Part of a small language model's weights: MLP 384 SwiGLU.
Each number is 500 + 40 x the weight over the matrix's rms, rounded and kept within 0 to 999. Layers, rows and columns count from 0. Numbers have three digits each.

# layer 4 attention query, 96x96, rms 0.0779, rows 14-54, columns 0-95
471475475509501552529493517507485545463514463547521517495515488471481510467515494495423502493486507492522490543525535467446525515492520519495527568598516478530422504529554483483484473537482526476464535463480499482530498460504506521474434465443495497505562456476445499586472524512573529449
497455536522494450484516498481500471560493525517522461521550511486562455511473511474436464505449433483531512440437478522539470459488496510504450432524541475495469461525538535476527477569544592551500511511544489499494462534532443418469467544551574543471482429478534509455487553459488473487
539555496522529461450445505521403470414522495505397553499448459505459486549525522517520529551501533475470515557461497525492482502493535453574469493474553470524493437580512440529508415449423543558526512560584578616504483514510528457513530490441486543473548503497537476471572469548491420493
510520458417501454484504505504473453486516494497543494466445503467544561500485439468436560527506506480485465537419518439473508497524515542498544510474522520468536519509508496475514436476538468546487458518524553495483487541515458511449499532474519528438543444468469516483537518528520534479
463460548438484543491551478505545431520524463488471496507534497528563529524545440468426527470463490510522451473502495448446475520494468557529472513433449500466515500454436529498487515539498503525483438524469502464503540492479518469534419475483463472534466515527446462496479494513481495514
515520482465514516507430472522445454434524416488418519509538415588499495513506478466485502461520463513472459524451500479423531513499507450591462460424491433415472455539492465525602459456509466491512469605549545480508466577521437538505538484407495458443488505536489485446555509582522417479
545513495425473593491503455447524480520585441554503488552532527550508491579526454422445617478494405551511483520483492534425478504514421569420462499525497508425495491458419587471483512532491470503441470523466515482510519488503443511540403461465491430435481477604438491481538535536480493503
501499541502527549525531399500533493496529388540540508534536542567449527576538482461468514489486430535503522443522438580452456502484417470540427464463468460427482493528482489484497463517545526509455392501508515518524526498536452525493503480529499432450449535547503493491517508511498519531
474540517421507532483531471524521515530475434558504488508552476511497521543539455447484508492442445525467439533571555526510498503442402481579469473427465469488477528469436526507503442510552529500416464463536521506510497418513483580517487473465516430491532486556504482522555548570503473499
563540487481482492535482446520435517470512476506467516398471487614459463520576452413439546473477464440486506485443420563390422516452531493536435443445479438412453429525515456489504435459495512511506548602551553506438417581493481486501529441455499464471502446449526527426585565561458475430
529512544521492551495505487471448515443563490453507510456471498549498487535515476490469467493491526446496502508543480494431484516553530527515540538538547522528515450499515449482523486523467509495566522496501518524465476560456544495432484527455517524476557480485499500522532551459533533424
482543476480491380523466471488458438452513433498486545460461454521487525458529497516473479564530503480549511514490503539528532498506576500532481492537499469478490525540583476482463446500536477478485547529509611470543512595508525503393492560471498532438507513524469436493491504509556470477
487462541501475507511497524495463558473508512476456564531473449460486536494458467469481487531472521482443531518488504491493532505474506494510535521483512544560549489502479470463470418479467444547492516494581466521578450446518527530407554457478470524535432524487556491509552537514484449499
460498491495527448507511507537466518478518556535465523501513429546496522457495549507479523543488570470548524433480483471553526547438515475542447442434471472421501494536574477435564465504515467429511502484556563485498463506503521505484524484517512429522490511483561475460505522546572460513
544475513484500576457548509456497549547519487544501434533499530571551475510482423495538501379481478494495492490501524572492471499492508544445494549500511546495508480437457550534429584567509469490430485485388522509492506498413499524489460455507514452471479512590409560498531497436471544580
502529566503485541527487466458513525535526501491518469469523630539517498506574525532512510453540501518502573464492477465528426424538488600492502463540473525505449477458514519457484545486495461452523482535487459512507457453473471545470452525481516518453563461472434532501478544450546486472
583470507490572506499494533448507515505541453566458490500537544486461516534505443547540522539414494509538453504543494497446443527538510455487521574484467441455502591450442495513462489577582441580454463465413526408530549477481507525510453504538433413538461486540459463509502450521502503514
530499524499469511523482470467459498451569510477502445441509538483494460528461533529481502512459443493467544454524504483489482449569474572479484518518567526509530466506474445488462484525491550476524492507500444508503467487546434509502397541504552500473525426496492484432466481464506483463
483485530537521460542524493487467500484478493496540500508485552513496552472470507506539434535518492581459496459528462494493514528546548487557447471528474479464496551491501504513510541503526490436493533518485445518569525515452545547402523538509566528569488436431513533517453469461567526481
498471482410489482423452466505506451505431495453504361522481553463504467507516508471498508507451533453536529489602564516527548386459503504497475538472443492503539491530537588469454558571431568536503417489511567520450468498487473519569456457549490469501516487492503530550534555499418506524
503463431519566500487468524550531499519453544453557419501536584441526468482513495482502473471450528444481541561499498475559512447481506520480487556510510483574555462515547609509472539565444499539477496483524516486467528449515532572523506481594459554506544523503454530553462498440460550524
546545487415445455537528391465429527454500441545524551409496498575453477538579470521442564489496475467502505457485410582484501521484480544525406439500483495446428422577534552442513437490509584517478541544481565529512444591480515485488482459492490495422507497469521452473485535554501429414
558540482499496516492518409513486493458510465527497562380465482584468513564546513507388534486430481478535513446496467578446509534453499542547407482471498543490473391556519533435505464519532583496486522557493522565443444549518510462485448458459493438454572443455512439528475577533463456466
487475441483487473512491419552466494474394521546571552439551523575502523511554600505447521480457492454557484431500509562501586464510460512579452444488493525542464478560519588430509467476470533503515556541543446523442434541551530496538457496542541506475517492443551485519484528500510520482
517505520571506451460418587560554464526559429469456422561556558398423533484479493494560504494545530519503541507519469385534554526519600403522561526504504446483502565465519428523523520514486447459500525456486528472563540512486496551461519541501520532531472445448509507462486437481593488540
485451446515468493544492462500453456449486542545475479505496502561570498522501573516422542503471475460478548498529503561538552482462485561518472449463518535545497441523567556421521492500492561476523440566551420498477452521497549466520460494460516456466556451415522495446465482482495511451
465482513546504511481459537493514504538592523546513478520466463480539491494418468555523503545490499498472457526446578446573527589484493547498481513511509549505523539500518535513474458508515498528486496501526495470516487450459493424542524554523554528499444489526479472531507436504481501523
549487521458477470551484490503503476507487485506551512461541552499466487461500478515504487472542501495470560470485438504512448516562543490480487477566482575483548437455501538542492500490472507490572587441530500536515520511494482523510476544487536505518515449465487551483484475466565481490
517497511478517501523527468540523514451495476466530514474476604550528471486521556439517459450552500525514517485484441471461510550501561541496494502536560458473573500495504487490545538551486542525533557521528503479493473574495437513480513522516551517506450366445511548497438552471618509550
503540505456535426509560516501517475473396510527439506496443529507567534465531480472466487545549537499420511552501532455514499447495478449524462499466501487486535553500502540502508504495531488426464457562517464497486498507552527517515432506516520522477543519528570496463528458516538441469
527437543509449507492482521487494452523460508475504458481529461491497473504481526519515535557451498516464569462465505493485477468539511432484507462433556527503532534521464552498490451567512513563523534496541483490536489488556486474516548509537473532571451452521559471533573461509496441472
508478504510446534564578499489555529512463540554558505480518508549530419534560489482541459494485515473469536514486538490471498519514457568461491495494495464491488508482451563512455499492502528505515545475512483530527520455533476451561536521525536542487437500524579544474492478550587491526
527494548552426504538452500493552503543498516526584496542516495539518461492470560515466439447505518481537461527467485539530475480496457463502510428485580515470470515518545529493506518512514509571517475529533437422486467457534471499489533479511542519568457564472508487530519492448443459500
544499509505523484473479482446495489479562489516472502442480526510537504522530501530495522492460512481481479478474444523532436411493505501556510514531552503493507526479450493500506481559511514600503495488499473531538512498512486466468513525528502487548530562552519486482464528464452509555
544517440517505525473504535496437560456536519488473500488537577554511502540522456539522554494455489455435541569570499506569424502476491470497576490523535481499495472455474505525442514469430465505519549513468490489486512457564517435539503483450472507438538511522456387510496488502459492526
508521515455472464523456476512421450479513454487418549451505468511433519487539405491463543595549494558474465458456408490427543525513549462515432437500509474417463507550525457528532395470574480513518535544484533557530501626474502514412465491451539511440473499464519459493561524592537460456
510512467444482480493469452521505525508501452504461528459565490534472513581551491529373573573458526474537504433499407572512528464497524433539449492438459529429447438550519525483489432498569551514474531550474557559458477558484559528479440487452518460440547437517536413495483567561473432472
544524578496480522489503514454462542438557501509439518496424443541427500518480471570582505530546485556513492438515496451511498560557582497474522528545583450479496551432538392485483477486571441507523560469476589472558514543385515535407508462418502506490403493500521455492464470530487554542
526461471482441554497510520530466483476506475545508518511497466512449506533512426437500528487528474510469473462565551558465473455499487498542485448462445441422479498507487451522477439466519481469467512577525507502466480504472488471525532446412506466463488538515566454485522496592543495448
539555486530487513465473473457405492458589438491459552433499420527401518638520456493458529545479438498491456458487454578506495510478457443523425481404455468436419448559521512532532399469553527487481504595478573534437417531477489439542565456490399443438513495532572424512499550572439438418
403439527560537484485508557509518505536527531532547450609536535488510477433462523538574484497498590437513465525465507431560459487526533502465579522564502522553524546482493471544452569488476425541501487427525440428579518440506482528570556580569533546588445540508484535489497422447519524530
# layer 4 attention key, 96x96, rms 0.0747, rows 14-53, columns 0-95
443531509457510557500503529536510500479471436516407476540487528459475530431508446534428500494484507515585485498482483496447547522515544514444512521538391526542484566442563475535512443494553448465489485474474462476456533512549518532554485538489515478470555484541494504552498471537542491542
440495482506443479526460561555529483426448535495574445537493527541494498446455549471490496500475502493513505482520519507528544441487554506536476528506504494609516537488542524389562456527498444487446464463559453477517483520499594464528475492551437454545431446412517481454483505506546440531
544544528532488431412479464513420478503553459572485549402495496544482482587527529507446567520483489501552507516517454535493457504490457492499474522509523526466508433528485474484459427519482535543511485529509518553560439518491466494457472499463486473459564524527530492421545490535438443447
470505581557512508494429530488597538580543504475471558508506523516450521502477480553551504506476479560472533534519500511483422446517579464497506488513444480474416465464469546523535536447506454413497521536500479477510549569520501515535544455553511531515471520562556548542481507473524513551
550579521532532519467497448485500519541506555484444509511503473441437535509426417552513505545598509543477498555445467516516431501533548462476498466439497485462548479537431546459456498443418484472475449610561457500557509591473539481515518480533534547475445490555494559522512538473510541524
514520488484515514517394463528458495418547502446495548470528436484494550562523539510491511501519485474533439514497531471503450532508457519548572503451485468489484492526483462467525514456443482466482480589577507502505420528530496539474514482497506511509432545462519478461477513562515526474
523566482484505517547439462566519457481491448487432515511453448499486493505489614511525542523434469361481420563506574536488503503474512507538548547519467440491473508526507457564550554493443453472460438529565476462523479525574485358629521424499451542514506475477545524514441520564475461534
526528485504474569534520491500541478457472485495527535492506486509471548503488548445540537480488454442478471489543566510526502485454512513529506559497481452488480475489481520501489567510492449479516489480495510510495558448548512447617515469447459494573496504452483472520458472489502485544
524468520487527512475565510529509484522450495470455535494464486536507599525490471515498538470545566531470519504504544491451455457501487469491518499492489464471532500410510515459508516464480431519488503488499510506496516495521526479506503499479531559507532565498464493567436476523473484498
567541433477492535535435430557395481388456489450508542461481462511470581513500548476433562525493543431555469457429519574486488517401476413511513464408509458522409428550534501471563484404417506413525526508553503489463462580589572478575558384467495487535471429416569483464434572593557458423
569518502467495528492489486533516476496473471411465550470478499580458527512436506555491511505498547494480501529459534511508512532509566490485563499468505516539520485514576464514501497512487522475557529517516498499503424510633489437529508498459597568485522494514518546510387469486523492463
438475515516509474492472515530441501469533457479504545477468469519440548538524519496465481493492511483625472482482466466450439540524540527533512492557543490501453460487521448529466489429490447447493533475552510509550543529526497493403550492488534503461486495487496526488515486532558489441
473490488515417489466490507502441542518528497472447572527537484476468425464430524512472455537444482483474540528503483564539483483528476474598538462469504476496528460506445436510454393473451502536460578534562465500493492478528455545483488468487520538535523571479577433533596495480437483463
477454534540505460489525507540490518456439478543512471523480439473513566441457501512510476415537508504534543480465495494533517509500487457560495377419543538513452513548511473470500439467492499513501553511535464498496442540554460588427497571435572467525543542462508494470589478511553551419
538480449466476561489504492477575533535547453498481441542491535526552480537475510523562528441523437461454494521580541508537480515491496573460568540506496513506442483466499496495455573560526516489485449526514539483517424516427461453515481425485444480509551489531478520495497526466485489574
504527504477493541504491533514492447520512416570442396542475562515562519460485569490543492462545551488410501547466554422451506492442529511493512503537517491501475533355481526550520602453526450420542495485559444501463484499577516474543456472479452554468553461466468539481502478439542425599
544550520495584533490476457476454485524553461504469463454507509472432488578545454519475527551429411446510481487491491537462468457492479539456477577588518489416444464484475461491475548569574544562490495480478569434567507479505403523531532463523437468526512519554507468442516487498446500507
482465459407508559508460567571567456479528541399528491464480496536556510449477524485602470464511485501438453430461505433461560470511530507462486561527543458495513535411541453564556565526525426481510445502503442443514508501619464477581474491490510574525462444485523560513432486464500465562
495482532557472488517455490529563498529450509532508474469476499508486502434515517460486495459496493527513454448504493488458548536432508585517483544497507493433549463511512496481540507536533541491407475455516486507489488570525445498486488497530536504514501490474520570495430559515521515445
559465464420512489379503540463481463443539462499494485569485475443490489525469505537491500465515534561515531516505517455515494530542473604512494529521511481539551475461466461528483542486519470504551521490421453427520524451474544484522510512492458518479529529503527456497513518492487479539
512458459438491541415515589476494505452534448476508474544498486453454500452503509493519519404523500492567527479506484436481453564517476562493543502535522440527590537418455508549455600513502487522561524519457452495518505510483504470523545518532480541490480527475472489449535497488492508560
458518527538450476532503417542513517586495545537534528404525452529446520554496488469429468548444476513433499478444491585469484492474472403576404409425497560523488457576512508502557440450513501472475510478613507561439460485516521508483506541486505443457517550410569513506546541454525498491
487569545580482466544498418492442585536483554467597524388509458531430468499489582470477508565471567560439458518479492631457496519481450413581404508445442542491493487627533540415594472474544472471466498477535526543490427466476557560512504494509482424465455500491555514516553540462505477509
479502483546492465536515392513463574517463555567526506451510452517487475546486507467455544500455454508465460476472520619557536493510557479522478460430492549546442437566542498448459505481519549473484498480548473550501519497525602473502509500525494457513527491455553512532468495500532510477
543506558544539500385439577485475500489498463482384481459485589462510545484460452563556498471545515512514519500517494382480504539534552534498604594513474483520498578439520407581481495544441445535498482586479504485530595599538467546456556562512500590524514470493481495495470449445540574499
438498423492493471527453417501510529447499514574521547461531473499458526527463520468381543536411504452450474553542525604557556486429511481557412463482521536522526442554506499413510480508528588528525547506522460541460402500530571448508476478481512456508552515444549448550567581545478505484
481531488458477533504494508516478490417532491480521542521497489512516485582581514558442482556516430501533467560582512533502490532537470512512537460539496493431527511513465531482468486521466520531552456542440462450497469428512492426523472500521538540471492513480442487472554472538481458465
454482526525490484503464467470547547532512538475531461410462519467524472460457493512537434506477481471471492477424519396513458537473590484487525426485544604596558507459533480513608534520572457501516509480548491527472505519460482537492519556441551560470463470487506504535449490446497539480
472481479547544463563524544553557490452497481404470523454411496455518492426534468454551438490499523533459523508475426477534499471507524508532524479503475516524537450512510516482511518521461507502548510456569515512514520493494491560425513566530532480482431407411539416509457522420484478465
501453495454555534498438562512512498519478507546403442502584488478564558519496502521440521561540571433544468541462507482524470502488453507543517570427524454594469507485563531527488555471536472444553467550526518558479515536553544533615471425448499463440477503489497515451536529575456530495
510486492525524509450478541468485512543495530502410436467500483490509506496484424525491500550496480552462508502480553491513474493596509425511525468470541553460491496459470501467474458519523441524517534449448492488493452489551558453559563497508433549494491493522517496470431469499409434472
463484473506498518501510488513555452508514498494505478483460507500513486471562528496540406560476504423559463484567597564511444469518478510503549478483535436471504531489530569453471549536543436511448474448481493482483488470507547530502535499488533462512494548486512519448488516533498452533
555528494503475466496527523452525513541527525531540479533527487473477490456541486491504531467474545544475547487531502486519539483524524476520517483461532472438487502479502484465493471497469540501555523492508434457515534425521505473528443523488528520488457459501568426486536487474465437522
531496506498516445554461543473528502550555467511539468497545530546453457537570545547525512570516523471479521436492502529490431464553498531559473521528540468530499504544499565499484493549551539586462542463478478465494470519482512546498509492569508490542480490565533479492529509424401436538
596571519479448504440453438500501427465509532508522470523496515495510529585523525504484505540521439475489545472532458525499453518517522444465455477517466543529486520520479538493476492499461535521482460568523507528455449517503502548499484522541496436467584521566532493491533599577455429489
481486530544440445516482431442478555644473497487482516446495475547459491491466485464463517515481489550485446505475436542462417524452498514544480549485465510465511455540529560531520528452531501469452469483519513585500513557500478495508483479469550474472491517480504531501509502444458550466
522513512579480517548527426494474553573518494523506538382510504571414517508471488434495537550506483571447417469482388546480447548486465503525484500497493538491469474560540493558507479471555470439445454539543519530489512537508438482506458482445534543446485478506486543497517452448466538458
512498492516497560535561495487468512462479508510504532523514493495522493511517507471541511513485455464472504555488521517585517503469489454530485473503440497477518530528510544381484483490495500513484488430524503505498523475522509500462489475485472442566517451484512437488535410472537442488
482447458501495516479489490499506486502474509514458479506464440474510534520494479506470497499460510462456520496488525547515504484480494450548472453451494497528463483503503514497495471478518468504514492522567511545484442464518544525512564494495472451496487522441537510503535515527541507433
496503466561481487501515437518475518513484524528507554446499447541466528531442492495485494531469539537460484514477527568472546490482427398545491470429494493523499469599502474508559437471514459479468494517534518537486476484540480513475567545432489468491502471461584525552549486500533478488
# layer 4 attention value, 96x96, rms 0.0664, rows 0-31, columns 0-95
512540459477490511529466507540468526466460501460475516450490522538475524493456489521452524558473508605459416475463526528436540546482508431609501550461469369460438555445532447558548463475518457524502455505472467521554564483560556423550560522517537525547484519466500513501512465488500499564
464485486549547508448503536446581493535549495526539533555544517470473549548527504456425486440589561552516475551422467507516493410500496550503492497490455439491522498543517518577514506493508387508510502511517502568496487577533564501449488493510527504434519508458490501461518483472464533461
553534511477486436495523437403507497488503498601506503514513522511508501468439569510513500522486491466496502527591517528461544545512521514493530553550503550457471508494472530456484498483433532531523530522535441454598501580521558492446468472575488482552462484534530522486509462512537524509
499484478538466458502440485467546481440428522516447541536518579426526501499562532531530431559472461518516497496489407524469427481531525517459491502536464559431471500483479509465487516501443531491445495550533535460470422427522493541480483520520527494514465560555495524551547517482494543491
545447438439477482484529450458483504496544449522502489529573524499471449499514529498513496505523464562525552519563472465522471558584490632466498511540451532495517534501472492479495505524467546488424520499502420493432450516556455565569462534561523465602490596507487585578445498496525531495
523450514532554472505509543488481509461492483495477489555442502471523539518513583522548484567451388384460507487484463500494529574461473504536540505517501563543471498540558477427512565477571518504519468470486558557473506513524433516457510518462471459497580496488575472522489512490513464508
513462541500503486584470454523485445459464481546436467517469539531498474511532526493448538538432497484506506415475484549521430454534555516508502486545490477566541517481574485419416533507530483499453515542478513383495531473499463585475464596539468510569527548499492513494514498483436487503
535488530467463517496403485537524435529547494448491502499537561547477466589480446517511539521541512585545584462498477510473457395583492463467504497521521484487500470452534519542513548539532475501494525513474462500469557491426471573507477499578528498467509474555489533508442541502523486462
513431530498449468511553522491511446458442496573424504520547515515496528535458532563540513470532559555516520530541490527501466562500521468479505409460529580443528509497443500506565544474434536461399481456468447460486473501450562509511470472543506534490493527499489512503473526549529508522
452491488535455547476489513472518506530515535527476457465455513539502544501501484469466505493520486570462566541488420452557525545513466590436504472434383543463437514553515511512521546551544551478515539512493423497462490594519463509513500571540596485467534507555462535608584516530506450463
468526545480599480565493509411493531507461524551466529540517527514523468488520509481494493495420503461414478486512475489508549497409527498455492531472440554469571456539431542518500512517545595542546499574495575495429523495482450511488455497504481519444457504486522489473554480503516495432
479530439451517476455531476506489492523478529514481485515515497489482446500517435514484466490523453578512561490458462492539492501524485489457475425542524513484557526503401483506472527452498460501385442527497488437450495510473452503502515560556476453554505525579449477480603464528493486487
515483465513441527516608444529512483420556507533526486522508474461517454500494610560549492455426496537597584524472543514524482572541458526445553420527474497464490559526440535502515512560433498444501546539528427507503460466499542521455498491556533432507398476512507488465509565561555510504
473487548478542527458494499466487539543506519473496559471537416544480545444486420527507515515442487513561459557476475531482494476564484520500475425510487501466504569406503419542541465499503465515453442532493468536495517515494524538453507467481512485514415496461494505500551539500474480475
492481480491522521460538484446510544553459535476527480492503505521475494473508477536505512479496488510432500539509437505562482505473499558588499449472471503432584530503437558539469486428474466491528527524483501541488497494510499479525500443488490525552513520488525438540539483460556500485
480529525475542479530509516468542511512467578471492521513477481496558488485463481475490554557539426472518419501500491500550506501486489531526460473517494485514496459520446527481399527495592479458526503459516519533549529478488494491508552467494436531478512503526511530539483528494441579458
506513515505419492517527524416470499551493508418480532552566549468520507522550421519501461534516466508508485539501481488490521523416487530474516535481517487446563503540468502505502506483500487495490476503519437453481535482575477478528486474552562478494452515483532472522485552460443485438
484471534536486533464523451494518504506469539497532481477474447486460468522508491518512497477512417479496616457530444462493507476569452560450493403539462576577521517467506478524430489530529586449559489456511502439446503515471504546480542609573471471464526460504528500526556552496431472463
519499505481473520525532516482521445554572493499483492413491556481510478477530498442494514538519497443424408556477502480466532482432533459542496553479494446486543437474466497501532478429502496525471482449487502487511526502539586409568557497496491578548456484497617522551523409509504516546
488472499520492461498437480424445461474566545477460495541479528575551454511520468459524499511541440478542525469478571505491473502546483563413439534481576460458490500495554473505498466510501541467526506574461523473546547465509435575429501519505527545458527490504447582555476545561527503447
508542498547452485515591496515574542516494507474528509460515493467473460475557508498536500524423477506499493565499506511474537480544469463511483516468495542518524478500483424461535436611530520509491506438567471455536396528506464468386506481564511548471424465494510440472510489513506470501
533502474544518525468520495499473466484506475532531554516536559458500527518551592560526436464483484520491544504505477512446514450451464449518483490519521512540504565473557514558486520444531549493444392486506445505514463530400525494538479432496506515540514424471502479511496481504527503493
494530500455484477433497486462478457475513499530488498506491480461495503540542491496475543507521452539540523448443477477547559535559483516507488480535589577537514518523533587559496532539494569531420511461449510361544560467518460515521483503492492491460490507565492523560475496563515473450
524515550525500519466436525537450497562460504457547531531570467520475543510472471449534502501485436455514482515513588491485521535532476438455535549479455573441486532540527445461539528526529563491509498483502465549461523508470522495466455522464558529475480438483515504496501431483490511470
537460480520537523524502518470492530452505525475443515518549487458540515500480469583487546505493515506535507446552535470490494541497474542501529505517568466526493445525463556483472567452516477433454558446514474567494457513482512481445491483552516474550481465533489517412485535499493425513
486492466540500429523512526538457490488498511450522509478568381506539527517451507525426541489494513541497479507451496532501546479495505433499513498445508454516520500452550547491554463503413450488466475427407473479550540540493515445521498484466486522536485513485496426518427470524515484490
535443496537454521571518467587455533460537553460444500508410515434472476506482533563531505433496493511549585446502484483519499521476477534460553489477434556525447533512522551460542506521506480496436522458556500561548555447533484481474484505513481427513529493522490509602536535528499472500
542405512513510439499449459483497500528504492491525532469495458506506482449498533522516469496509449431521459527502509477493423503555547521449489463529421463531477545486474474467475541493533526527512582479497490530545494546559470502455503499449533468458556461513488518487465421565510473477
521486502543470458446505537531501519477483538560475477503467499426498510494510524470489548507493491441454502489502472479547469551438513480553578498512460449489520535545567510466421513492457574464454524545465541495470581472504464430580529499485494567435449538432542508450510504485515538481
496489459517473520482534509525479464546504559543568487523516509503492532519489434501480500524592467507527504478541463478565543531483467508417498476512439525476546541495471456526506410548546514548531508531537462484394477470535561507432510498547561460488463476513582491451575514515530452477
479478457507550564491489536537553527524516411507562516513489467453492485498537473480489525418470539400429461494518475514504486521430522475492550495472565518502584498533508537507483497491505490560516615496553504555456557546525525530464456476484527484557525488462536460503515492461447496503
487517487489468498449510482522459488413452523506498512451546524490497501504484463521473483532489533533492559530497474490564491507510438518442517502527474528535494498444494493440515472503526403464481522561484487532516521539495462478438448486517481464423495522453456495541567423488526473503
# layer 4 attention output (transposed), 96x96, rms 0.123, rows 0-31, columns 0-95
517507591465518513462570491532567479581533470569534480515476470561534514476527464544531534456485486410479476533501532511489517512480496557533505484525424558457566517495457599424485575573570466493474522481501482497404555513472463512544486411500492423494474479548458447534494539525490471566
513447438550498492514490491524440551496520523490425524463487451526524395522521483598483492504411478460462498487475500466472492544516508546500537502458472528537477552523499532434463507504465593476548508495536500497492506498492516479490515509497481539550473461490508520509498573517484448532
484510477507493501526474462491526435524421513416494498474490532525537476538504473464572507500500521572483494476490506497509475439487464539554460473491521518531568520479443546575537521491451447486488491525518436524485563480463467454540450498434517513457541481478503574531511501528571519445
450515469524525464492458491457455445480509489417509522492521524503504443498439545512530475504565579513535534444491471463602512486544456500486479482501531561537556439505500449579528473468471509465514524569501486525539536503466499450473509553439483486461513434463493562485526463510513530507
404526504541546478542440511476433422449440537428463525501501482500429586472429516509543430566579595485477515465451508443509483477487495443559510434502510491489535461536485493565526429390512437492490538616511521498527591570479490492431530530489469557449524527480553468507620500527515486470
486538474482468555544533531519537498523558508516540507500533581482528494510418498421536466501566478600468499459557458511518535496509465506442464537508581473462498455479479489499472462535474547485457456469495505485561432434447541512504489525501474615490438503537530516434507492459438526508
483526449499526442431531507497476508453529511436536510495472501493535549486437604511535460507554529510472512561553491418514500519471451510506484498483515558461547471542520478528603533483451482495491481509426454548550455474474527512495570485434533570451491527478527524544495449538556521466
434505457507563427484534510508461552426511535475480542531470398427481504436496546514510495522548585430506545500437542474509507557451511475484516479477500466490464511467531453483553426459501481501509478510510530501496498528564482493486558510479511521560492575441486466518540478604504463498
528495511488527450565524425444474531519530445466527520512458519543472492454502450455504515479476524491503452515485478522504439430486494473467502545579450473550504454479453449541441449501527426550482552541492497562508538509562437498515477530469557407494526497508482519552562495490499443450
520454485533465480513450515467415533405515522448567523514560494514469440482463516524444467502487540449520547466441460478555497543488577448487523537547525453537497540573551502504460422479490549526555512516528567507428464475519546546448562524448435525554514474485542495404509529460366526522
549486553513410530462460451446478459518573492539546472442522526544500504508540492534517511465524455523529539508539503452508536503506544529500505502494560486550458518506532523520460441520448504478515548520515505502537430465511579530414492499547497538509552479472545555452456554427494478498
451488541567494468513507493508455511427502451493453492538435515489543508501454548541460463495464541456519497493491473468573453531519504460495510475504491535530555467558570425500525462477450562464556549560541514560454467572502496461538522568473554469465560494508498553561519483489552542450
460500438542498549505450481458458477502454507421480473466508517501444503562469448464475447520551546486488450500547474524444421406497502578587526562541514522493548413528460442542540490479478519547485490588522443528538541540467461541516462539459516493522541501514493537493550448463473553381
448477474534529471528506502541477527497478510516473445519427552446548496492509522544489479482513535462480550456511501510547481522483472486478502510529475519528515522554480519470523542446523508470577528488485505466402497553502456461597463502513493421479520440508426520509514491475494511484
469499525538472476546519538475503441527473476527490484473494503515479491519502450494462580485472516472545490478459510541493513553518522484415466526554526496572479494535537524523509460462542588485510527548516536495423483564549473443516523529524526455472529455487460541448464481500539475517
563594551461481519415519520566502484480544479516454501473511545513453525562523571486539512462442462563517526543546471529442542523521473455456472480455520467508494512459575478556553498498439522546513521458499494483509434502479522470516503496566478479497520449442514508506436503514572456549
440542470458564529508506501481485498524570487564479508501500465554471535477469521549514476492484548476510536457476466487501560502545496482504531467447452497514478517483499573492496452491480541487468580549469573560492523522424508535509513495528444558454579503502464549472522478529512453484
460537406557514454510441495516447566391486529451479520507488527432543485513457573535450456515532483519534532489487465490594486534528530409477472551503570465504465511573531433510537473437438521473504485532504549531511411540488505504469526536451492522510516506486496539401486445492455558457
551522603455525508444514497506552507563477447562563447522467443595515526451562455545546539459467485524577488494493505556499563533511529504498511472465455474473495538482525634494454533566532459469446507523495525485509549514504510502504452433548505491426559462528476490513431550500541453595
542469529507573474478457509526487527458488547475514476571525431447430548464483545545472472484535550509494571500449530467469552500440524459547490479474483482519459492486539518457554487486508435522565540465514519480458502487475576536525515553534488502565502587485539477543490435516428480498
500519426474468516508439445453495509508448540483499533496511572495566465508542525506478530455554501498510544479523480551598446445523490577515538499541481574493488559551422538540499503451426540436522472552449473543484523450434450494570454532426482486479517453460473512471451484439492587463
522453479482485460548467437503514534500488490506480524478429494520496444483494425481516533514531474467494474515500505498548466522562487541490516503496501466498510479475423473470434447558488445442468571520456520524526572500520456462464515488546518469505491541523506507470509478565479428515
500528505525504460526504496523487474457518514519489542527473508519437484490489563519480437477564501515468573501495516480524441503470515475527508494458479478523484436492485461457495548512452494510508504532586478604551442497484553535428552513536489518556538570497558537575568530467466524498
477477491446513478581474480492524528468535526517437480510484551396509442470506498498504470531494478536483524513490470512596543459463488479509468475558530434498469551460511502495436492504528446453509460445474534449474474485492437477559469479437441567484528494481444499464503526532507476491
424478456524435571504574520496470503479503467489503530502459547467456487510446543391493435479499490546487479496513492506481453505520481542521456474477525472537494495478480482521477430507424514565499429512503501487507529471497502489507497507488497561530479535475486467482541473520482519482
579467510476510492478521517481581508548538467576523491455458577506449481478548471494429531448506470444494498531548548563495413474487522531506534480518442481468508497499424542488457584544540515511473466483503468530472470474491444530486486447499515455527488540535472526585562496460475498560
456521460515488538496509545485478494464489521446516500471539530489482523543441527411435445549465539490459450524488481524515453522572510501494508516536553494447525438524517470552494503534481520559513495546463462441512473515456468536488492567446528543510456527497506473432486473481451564433
463510433500513486485490551489518476428472546483464446558522523396421493468436555456481495520529532535455494480438535539557480503448449496494484534500504496512470522479538508550490489480527480487524435535485455470452537515516520527537477493477467556558452523467468529490547505504480510514
509493569476493523522505518475516453520551422532532502472549511574523544510501498561480469531540470542560454461505474517439552512478518493487477521510514539519510491503514534535521514528539484518493497427559500540578428469527543521424500492522502521502502478511511532442466483479520484534
486477470552468522471443471486452492470493512502474492480530522526515464563525538538423459505459531500469517490518488468528482493487548478535510506496479550506505444582524506478482514464453603471544466526470545552504427567474495530538465532460459558423555497514453496457506518449462528454
495469488541456535470533518475487510493461493523471465468479542506572500503555520489428472522445484554576500532529457491497516458555504512506449542495508470523390523516509514507496567495512542454507442482471488448585424494486508500500512520520485568464494427496537505441444556480532522472
485439491575460508472472587473500490477502473453519431518522546452497453515502527505461470493530474492471519401464492481491446536504514506494483482540527475480481496529511514517491460508504595564562473548524524466458441456510511490464528502448540494548457517478502545497534446458475559495